config.yaml
num_attention_heads: 2
intermediate_size: 1280
hidden_act: "squared_relu"
norm_eps: 1e-05
rope_theta: 17900.0
rope_fraction: 0.5
bias: "none"
init: "normal"
init_std_qkv: 0.0511
init_std_o: 0.00709
init_std_up: 0.0511
decay_shape: "linear"
final_lr_fraction: 0.02
max_steps: 5206
dataset: "wikipedia_en"
Each number is 128 + 24 x the weight over its row's rms, rounded and kept within 0 to 255. Layers, rows and columns count from 0. The size above them is the row's rms in percent of the matrix's.

# layer 22 MLP down, 256x1280, rms 0.0144, rows 129-148, columns 960-1119
size [103 101  99 102  95 100 102 102  98  96 102 100  97  98  96 101  96  99  96 103]
[[155 104 151 128 142  96 143 156 134 111 150  88 176 141 133 112 100 106 116 119 126 112 158 169 139 144 154 165 103 146 160 116 113 138 124 116 159 165 168 116 114 112  97 133 147 134 117 127 123 104 159  92 141  85 163 187 145 119  85 136  92 132 176  95 150 133 115 107 116 158 121 103 133  81 163 147  67 152 131 166 109  71 138 148 125 113 113 103 138 126 141 110 123 154 118 117 172 125 111 119 141 162 124 113 153 128 115 111 177 110 137  69 118 158 118 105 127 152  87 169  71 165  86 126 134 100 122  84 154  84 141  98 116 128 165 111 172 125 144 159 103 112 158 107 128 164 137 102  90 119  98 106  86 128 133 137 112 156 114 132]
 [114 106 104 127 133  97 163 147  91 112  87 131 122 158 132 111 137  97 141 145 129 173 128 143 149 132 142 126 102 121 122  94 127 163 153 109 125 138 149 120 130  97 113 153 136 132 123  70 170 140 170 111  89 122 101 135 152 141  83 102 111 116 107 139 119  90 115 130 126 121 132 106 103 135 126 142 122 157 141 140 162 141 122 119 129 170 115  85  81  91 105 133 108 150 117 132 163 114  86 139  92 115 190  84 133 125 127  93 106 129 161 159 138 141 113 128 138 152 152  77 158 115 127  87 138 119 131 164 114  90 153 136 151 125  91 159 103 158 106 122 121 124 120 129 135 161 123 122 116 122 131 119 136  89 114 108 135 102 140 100]
 [135  69 125 144 103  84 134 100 130 156 138 141  99  88  77  90 109 140 137 102 123 133 154 140 111 119 102 142 141 115 148  87 127 120 142 155 148 142  70 130 117 142 163 130  72 110 102 134 137 124 141 124 101 117 134 116 127 156 113 126 133 130 116 161 114 119 143 109 144 125 117 108 115 116  82 124 112 137 154 132 123 137 130 126  96 121  96 167 129  78 142 132 103 128 124 135 150 109 139 114 103  94 136 153 115 129 112 155 145 129 149 143 145 104 150 128 129 112 109 128 162 114  94 153 136 131 179 157 113 110 187  80 117 128 135 109 127 135 165 147 115 136 103 143 157 142 129 132 135  98 125 139 160  95 125 121 135 137 149 120]
 [110 147 131 155 141 137  55 149 169 102 123 145  87  93  85 154 129 170  95  95 184 101 146 121 119 146 175 118  54 148 127 101 153 141 149 131 126 105 165 117 101  93 147 138 119 101 105  92 109 116 136 116 142 134 123 148 115 149 108 127 144 133 105 138 102 155 130 163 187  92 138 107 159 120 103  78 148 168 131 162 133 150 118 145 120  81 112  98 137 117 109 115  70  80 117 111 129 111 107 120 117 125 109 135 131  96  95 123 149 140 121 137 132 103 159  56 125 140 102  93 100 142 124 102 134 163 110  97  92 110 129 137 117 134  92 137 107 108 168 133 113 118 109 153 117  98 118 157  74 130 118 109 103 141 113 103 106 145  97 142]
 [149 162 153 152 119  59 156 164 137  96 146 129 133 155 186 126 117 118 128 139  93 147 148 120 136  81 105 151  83 123 123  92 135 127 111 160 112 103 101 106 113 125 119 125 113 136 136 134 113 104 103 155 131 171 121 134 137 179 164 112 105 135 131 124 154 129 122 123 133 113 130 149 149 109 183 168 152 151 185 132 115 136 128 186  77 118 126 132 122 128 110 152 115 132 142 141 161  88 157 120 130 124 115 119  94  96  99 102 110 100 158 145 118 109 115  84 139 157 144 124 109 111 109 180 113 138 105 105  87 166 112 119 172 158 152 153 150 157  99 138 119 140 105 112 130  99 146 106 140 158 104  74 153  95 187 114 113 126  63 118]
 [121 150 122 134 111 144 149 150 154 126  78 128 123  71 123  98 156  97 116 101 116 108 135  82 134 145 146 107 104 162  97 151 144 131 114 127 140 129 135 119 164 112 153 126 167  98 135 147  89 154 182 135 132 121 105 140 118 172 131  85 133 198 147 146 132 146 103 148 137 162 147 180 155 115 149 121 121 158 140 117 136 165 111 113 123 147 149 133 111 152 127 144 177 125 163 126  81 101 101 116 129 118 170 114 137 136 164 122 112 127 135 137 145 168  91  92 151 147 141 109 119 132  93 124 125 125 128 127 102 156 111 120 121 121 103 152 158 135 125 157 109 131 125 124 125 143 116 124 119 174 109 129 137 143 141 144 131 102 124 127]
 [152 107 111 132 117 111 117 102  96 148 134 117 106 137 155 111 142 103  99 120 137 121 187 105 117 135  97 110 104 113  95 122 125 128 118 166 143 161 109 105 155 115 162  84 137 101 103 144 147 157 112 149 126 141 127 154 125 162 117 157 152 163 107 153  80 110 177 143 157 134 123 170 133  76 122 102  93 109 128 129 145 140 114 153 120  82 170 175 117 119  89 170 129 141 156 165 143 159 160 108 132 129 125 112 129 132 130  97 166 108 110 164 109 181 118 117 155 121  97  97 128 125 157 136 108 132 133 176 100  73 142 137 121 113  87 147  94 107 115 108 152 150 121  86  98 148 138 111 158 111 149 118 138 108 137 101 115 101 135 138]
 [139 137 114 109 147  88 116 132 114 135 119  85 110 103 124 155 105  94  91 169 167 148 120 131 117 132 103 155 112 101 126 171 132 140 129 159 107 126 126 140 145 112 120 143 134 121 154  86 162 140 151 179 160 154 124  92 111 160 140 167 155 161 157  92 145 116 140  88  94 115 116 136 156 124 130 140 136 146 157  96 178 159 152 139 149 103  73 174  63 128 142 113 110 116 133 130 110 118 102 110 150 122  65 103 107 148 147  93 108 105 146 163 135 128 144  82  85 113  78 120 139 160 106 146 115 123 136 145 150 107 142 147 152 156 109  82  70 105  96  98 118 156 166 117 133 133 127 104  96 134 148 101 121 150 116 109 156 102 157 107]
 [107 162 109 115 135 153 135 133  99 142 132 148 139 128  83 161 134  93 111 123 122 121 146 176 176 128 115 131 171 109 160 137 185 133 127 118 123 103 161 145 114 124 137 102 140  94 113 117 114  48 124 168 126 105 170 117 159  88 128 102 122 124 162 123 162 116 127  88 152 129 114 142 143  98 128 142 115 130 131 146 147 120 166 133 154 142 131 117 137 117 155 131 140 164 137 137 155  94 173 141 114 116 121 100  99 122 132 132 154 124 108 130 123 152 130 135 133 100 114 142 167  95 103 138 113  80 108 188  59 127 104 166 132 125 142 147  95 106 123 120 126 128 110 118 112 130 144 125 114 121  90 117 137 113 122 153 155 101 178 184]
 [156 121 123 159 135 101  90 106 132  90 121 111 128 141 129 143 159  78 119 129 135  84 115 161 144 106 107 157 128 129  93 128 156 132 190 168 124 139 152 134 144 117 160 141 174 166 158 140 146 113 150  96 137 144 136  99 126 129 117 136 119 114 164 121 120 112  93 107 121  91 146 146  93 121 120  88 140 113 147 154 144  96 158  94 123 120 103 142 151  97 155 129 110 148 163 132 151 105  99 158 116 155 141 121 156 113 103 144 120 142 113 150 124 105 169 136 125 147 147 122 130 145 137 172 107 114 121 144 114 114 118 126 120  83 132 146 120 135 132 100 121  61 108 108 152 104  91 131 126  96 165 116  88 168 127 164 160 151 160 132]
 [106 133 162 151 145 138 123 106 124 135 127 159 133 116 118 155 139  81 143 134 134 143 112 103  90  99 121 186 116 152 128 158 136 106 109 108 136 162 117  80  94 152 142 166 159 161 119 152 146 141 123 104 118 167 120 117  96  97 154  95 173  80 145 115 154 106 142 103 114 169 160 104  84 148 124 134 117 121 129 137 113 158 121  93 104  98 141  84  87 157  89 158  83 122 128 131  90 118 158 118 103 167 127 133 122 129 150 135  70 134 144 117 140 147 112 119 113 120 126 129  53 125 160  99  92 109 130 163 105 114  90 126  98  90 118 128 131 115 198 116 117 147 114 109 101 148 136 121 145  97 157 129 150  90 118 140 149 103 102 141]
 [136 150 144 109 135 150  89 139 145 132 192 108 150 164 114 113 148  82 155 134  89 142 113 143 143 134 116 161 141 105  97 113  98 148 166 126 108 132 115 132  89 158 119 146 153 106 136  87 111 124 157 137 111 151 108 162 113 153 124 114 141 137 134 143 115 117 124 134 124 146 156 130 106 108 122  99 145 111 179 119 130 179 108 140 157 114 114 117  92 146 139 151 131 128 127 113 131 155 115 124 126 114 148 107  99 105 171 132 109 154 164 114 156 127 154 110 111 128 124 128 110 165 107 116 142 138 137 100 173 145 179 107 142 122 132 127 123 112 134 126 160 130  84 160 147 170 157 150  89 141 134 133  95 135  86 100 179 126 142 140]
 [135 131 119 103 126 143 145  91 111 165 116 151 137 134 165  80 119 104 156 117 138 174 168 142 122 124 106 124 121 113 124 140 133 126 123 137 155 160 160 107 160 149 138 181  88 117 120  82 140  96 122 174 122 161 126 159 101 113 115  98 102 158 139 110 118 129 160 123 124 122  86 129 137 118 135 123 121 120 106 133 122 162 122 130  49 153 135 115 115 115 126 122 115 133 173 155 106 107  95 102 110 132 114 116 150 170 127 173 156 118 126 116 128 107 109 102 137 123 204 155 161 176 156 149 120 135  91  91  91 145 152 187 120 149 127 131 142  94  62 101 116  91 109 118 154 137 146 134 146 110 136 126 152  80 162 146 182 127 153 114]
 [166 128  94 147 135 134 114 127 101  85 130 165 117 163  98 131  99 165 153 145  97 127 149 150 142 163 134 151 110 149 154 131 136 135  97 135 145 122 108 127 124  89 153 137 110 162 161 133  83 151 131 118 119 124 130 124 105  95  90 129 105 135 107 128 171 159  91 145  87 156  94  99 179 106 142 106 136 148  99  64 112 143 136 108 125  96 118  92 155 169 111 139 137  70 151 133 148 134 154 127 148 117 119 149 122 132 104 110 145 139 165 100 116 159 140 103 148 134 132  71  84 148 152 120 103 147 148 133 133  92 101 133 135 114  97 118 108  96 128 107 133 136  94 100 167 125 118 143 132 114  96 127 100 106 141 136 133 118 146 157]
 [ 81 153 122 113 121 130 106 102 113 159 164 136 118 116 162 114  99 121 109 105  92 136 143 142 104 138 141 150 149 148  80 176 105 160 136 143 171 143 105 140 125 134 132 102 105 102 167 149  96  66 108 139 110  84 167 167 157 119 127  93 142 146 148 177 114  95 131 161 126 133 139 151 154 119 134 111 140 119 124  90 101 118 141 148 130 130 111 124 152 138 127  81  83 108 115 130 123 101 102 110 137 128 133 149 150 111 130 108 110 190 110 141 127  88 110 141 194 142 145 144 106 107  72 107 132 144 105  91 132 130  95 127 138 112 106 109 125 171 138  97 177 156 128 155  89 110 137 124 132 134 126  98 110  83 155 100 172  90  81 128]
 [136 106 152 126 168 114  97 100 127  73  76 148 113 111 149 150 198 150 151 102  75 119 156 112  91 138 111 109 138 139 125 118 120 141 117 103 143 146 104 155 156 150 125 142 104 165 164 103 131 106  80 153 110 123 122 118 163 101 112 151 119 143 145 147 136 136 133 113 141 135 104 123 104  91 156 137 131 177 102 128 163 138 140 116 108 184 152 193 126 108 133 139 141  88 137 121  97 116 125 141 110  67 106 133 124 106  89  99 113 123 115 123 154 151 159  92 176 136 138 106 128 149 126 142 127 158 103 149 104 203 116 122 127 166 142 152 108  96 140 181 135  83 145 135 127 141 158  99 127 145 113 131 119  98 114 174 128 187 106 120]
 [113 133  97 116  96 114 149 153 155 120 133 125 172 129 106 130 100 105 148 120 127 144 129 138 123 140 128 132 125 133 126 136 109 128 116 122 142 105 146 151  95 150 109 156 138 102 124 104 137 119 152 186 157 134  96 137 147 151 152 116 112 135 133 128 153 157 138 153 140 125 125 139  84 120 113 135 116 125 170 124 183  86 111 123 151 136 141 158 139 137 158 142 130 121 130  92 138 109 129 169 118 101 156 154 126 126 124 112  89 138 178 112 153 126 128 103 148 156 114 127 181 116 137 119 133 112 109  84  76 124 144 159  89 140 124 126 120 147 140 160 146 157 123 157 155 110 150 133 170 164 109 158 111 112 130 124 113 115 109 151]
 [134 135 115 142 118 107  93 150 159 138 127 137 102 121 102 150 111 102 173 143 139 113 151  99  90 136  77 110  84 117 101 103 106 148  94 135 127 146 101 132 101 135 114 124 106 110 153 107 149 140 122 151 131  61 147  89 107 118 150 151 119 107 133 158 141 122 115 152 151 119 103 118 171 124 135 139 147 120 107 123 119 142 167 147 160  86 115 119 147 146 124 119 122 110 202 124 125 113 119 128 128 106  99 153 118 141 125 133 114 124 131 140 105 101 185 137 123 109 121 168  85 120 134 138 138  95 122 132 127 120 157 134 128 125 116  99 161 119 105 183 121 149 125 132 167 128  90 118 156 129 117 124 142 110 161 121 116 139 178 124]
 [103 144 130 145  99  81 135 148 133 121 109 113 172 175 156 136 141 106 142 123 141 152  98 131 117 127 147 147 140 110 107 133  71 109 139 108 137 138 162 155 143 115 116 146 103 152 150 139 118 160 130 122 103 179 131 163 183 133 107 164 124 136 154 143 173 130 124 127 109 110 116 154 128 107 118 103 130 142 128 142 105 111 150 149 166 154 105 117 122 116 130 126 109 125 147 118 124 133  79 118 107 103 166 133  97 102 128 116 169 120  81 150 125 140  98  98 154 168 146 130 137 135 155  78 153 155 103 163 145 142 161 168 123 109 129 129 127 107  64 141 122 116 120 111 120 121 135 112 100  86 104 145 126 127 159 135  89  93 136  95]
 [146 122 122 144 122 117 147 114 142  88  80 115  97 133 118 146 159 117 129 108 125 118 117 133 112 121 147 119 129  98 144 155 148 119 141  86 149 135  94 131 139 128 131 110 116 164 121 134 123 142 138 140 164 163 126 128 156 103 137 152 153  91 126 154 127 100 122 150 163 173  99 123  99 100 101  95 146 124  99 124 101 156 135 149 164 126 100 119 116 132  86 106  78 117 117 118 137 139 161  98 151 143 217 118 149 115 133 132  98 172 138  76 115 165 145 125 145  94 113  92  94 110 145 116 148  92 131 115 143 161 156  96 133 118 142  74 171 119 150 124 146 184  62  98 126 126 127 105 159 113 143 115 140 135 150 146 164 138  93 129]]